Weights of a small GPT-style language model, trained from scratch on English Wikipedia.
Size: 14 layers, width 192.
Training: a variant of Adam for these matrices, 8136 steps.
Each number is 128 + 24 x the weight over its row's rms, rounded and kept within 0 to 255. Layers, rows and columns count from 0. The size above them is the row's rms in percent of the matrix's.

# layer 3 attention value, 192x192, rms 0.0682, rows 84-95, columns 160-191
size [110 123 114 112 111 104 123 108 107 111 110 115]
[[114 159 156 138 107 160 153 143 113  92  90 133 180 102 146 170 111  91 127 102 141 115 156 128 141 129 124 159 101  99 155 139]
 [126 171 128  89 144 160 111 102 167 104 153 100 133 117 169 156 114 127 137 144 108 145 118 162 103 166  71 129 138 122 120  94]
 [138 139 148 135 168 135  79  88 113 118  79 172 174 138 134 138 144 121 143 104  98 157 149 132 108 119 158 129 106 102 146 127]
 [117 116 114 128 114 147 126 132 139 112 126 151 111 102 122 154 134 184 100 192 152 125 125 137 117 127  85 133 147 104 139 103]
 [140 135 110 157 114 127 145 136 104  75 144 132 127 120 152 127 125  69 121 176 110 110 139 123  95  98  88 128 100 158 127 131]
 [141 118 159 143 140 187 125 123 146 121 150 133 137 121 139 170 134 104  83 174 107 164 125 100 103 110 122 140 157 156 125  97]
 [181 141 157 147 110 114 152 127 103 134 103 170  86  87 116 163 154 186  65 133 145 128 123 148 124 145 143  89 132 143 115 164]
 [163 131 119  94 124 117 157 120 117 131 146  93 130 138 103 138 136  84 126 114 121 131 124 138 107 115 134  97 108 131 119 144]
 [133 124 110 137 128 106 106 174 119 131 164  94 171  94 157 120 136  80 136 162 152 128 115 151 139 184  99  96 141 116 148  90]
 [121 155 153  73 190 156 104 103 122 145  70 104 126 148 106 154  90 134 178 140 152 131 129 124 143 138 157 110  88  90 156 109]
 [137 113 138  75 128 129 109  81 139 169  86 166  84 111 140 137 114 124 129 125 136 176 118 135 159 111 157 112 111  83 167 141]
 [156  86 144  97 153 140 103 141 121 113 127 151 112 114 116  89 124 158 122 133 159 172 119 152 107 176 138  79 166 142 121  42]]
# layer 3 attention output (transposed), 192x192, rms 0.0659, rows 84-95, columns 160-191
size [110 120 111 108 111 102 120 108 105 109 109 112]
[[111 168 128 154 129  82 114 105 182 143 132 134 125 150 141 158 118  91 175 155 120 136 123 163 121 142  95 156 116 172 122 115]
 [148 146 142 111 109  78  74 137 184 149 161 179 111 125 133 146  85 130 154 112 119  86 151 129 110 107 129 100 132 105  96 148]
 [119 135 141 107 130  74 139 117 113 129  98  86 118 154 139 102 145 136 146 171 100 163 111 100 158 105 114 133 133 151 134 108]
 [136 104 117 137 156 143 137 147  72 181 111 115  93  97 133 146  65  96 120 150 154 105 128 140 113 168 132 149 125 110 119 111]
 [122 112 113  88  99  89 120 107 173 158 117  95 103  65 117 156  99  72 122 153 140 126 107 128 116  99 136  72 105 115 147 117]
 [149 117  94 100 101  91 111 123  99 136 104  85 122 110 163 142  97 142 124 156 142 105 110 167 129 150 106 120 166 116 115 121]
 [108 177 123 162  83 126 185 136 149 131 148 102 164 152 119 120 158 176 169  65 116 125 144 145 106  86 109 146 128 104 114 125]
 [110  92 117 116  95 133 106 113 191 105 170 140 175 116  83 126 153 107 154 107 147 152 120  85 134 115 144 126 114 131 162 126]
 [141 175 114 134 132  92  87 122 142 140 107 148 107 143 165 119  78 140 111  79 128  64 121 186  97 146 147 104 114 150 145 151]
 [153 111 125 139  99  68 163  89 180 131 126 139 111 150 114 146  97 101 150 143 131 122 123 104 157  94 151 154 142 153 106 126]
 [180 148 139 123  94 102 116 105 138  96 125 135 130 137 131 150 137 150 130 101 132 148 142 153  97 112 147 165 158 140  88 106]
 [172 145 160 135 108 123 129 131  86 131 138 139  84 130 139 160  99 134 140 149 111 117 124 125 136 153  92 134 111 131 139 144]]
# layer 3 attention query, 192x192, rms 0.0733, rows 96-103, columns 160-191
size [106  98 102 107 112  89 135  88]
[[115 141  96 125 126 116  74 115 127 144 134 141 100 140 164 134 137 149 114 121 118 129 127 132  86 139 177 136 118 155 109 124]
 [144 159 143 129  98 137 136 101 157 136 117 134 147 101 165 139 169 146 148 120 145  98 101 146 159 142 116  95  87 102  96  88]
 [168  89 145 133 134 142 137 123 102 130 109 120 151 154 118 160 105 114 118 139 113 114 111 144 137 148 106 133 135 142 129 131]
 [143  86 135  99 132 136 155 164 109 141 109 114 142 159 140 140 124 125 118 120 102 140 119 123 130 138  99 138 172 176 115 122]
 [134 175 145 143 149 129  89 144 162 151  90 154 119 125 105 127 152 124 114 132 150 127  82 106 152 147 139 109 122 110  97 116]
 [147 144 153 155 142 149 122 118 141 135 129 188 111 133 117 126 138 108 119 119 144  91 109 129 133 112 157 124 106 171 123 143]
 [106 109  93 108 136 123 132 159 115 157 159 120 134 132 121 124 118 164 140 131  96 111 147 107 163 175 122 144 157 160 120 148]
 [143 112 132 169 156 114 161 107 155 123 100 132 126 113 127 126 151 127 103 137 121 124 107  79 126 128 115 144  87 159 143 152]]
# layer 3 attention key, 192x192, rms 0.0709, rows 96-103, columns 160-191
size [125 110  99 113 108  95  79 113]
[[153 144 154 143 133 134 134  94 147 102  70 142 163 120 115 121 109 124 156 139  99 141 109 136 143 120 125 183  89 126 102  85]
 [153 140 137 110 164 130  91 131 158 134 129 161 111 149 118 114 135 123  96 134 132 136 110 126 144 127 109 155 140 159 145 139]
 [135 103 137 145 145 157 101 127 147 161 116 111 133 149 108 115 165 119 142 135  95 143 166 130 133 174 156 124 119 147 128 103]
 [115 131 106 113 145 158 122 126 140  90  80 132 150 126  95 144 121 119 134 121 107 148 118 118 106 131 175 162 111 116  83  64]
 [109 145 134 115 139 116 119 186 150 151 136 133 117 126 115 115 133 155 117 119 134 149  97 123 145 157 164 117 180 132 138 116]
 [126 144 150 141 157 128  91 141 128 112 127 150  96 110  88 136 128 133  90 130 161 183 107 174 146 150 104 132 170 129 132 125]
 [ 87 162 121 140 114 141 136 135 128 108 115 133 151 136 120 155 133 191 140 108 146 152  85  75 108 165 167 116 145 128 136  95]
 [ 90 129 128 134 154 127 123 132 148 131 161  91 138 177 100 120 175 115  90 123 147 136 125 131 161  94 168 103 136 144 116 131]]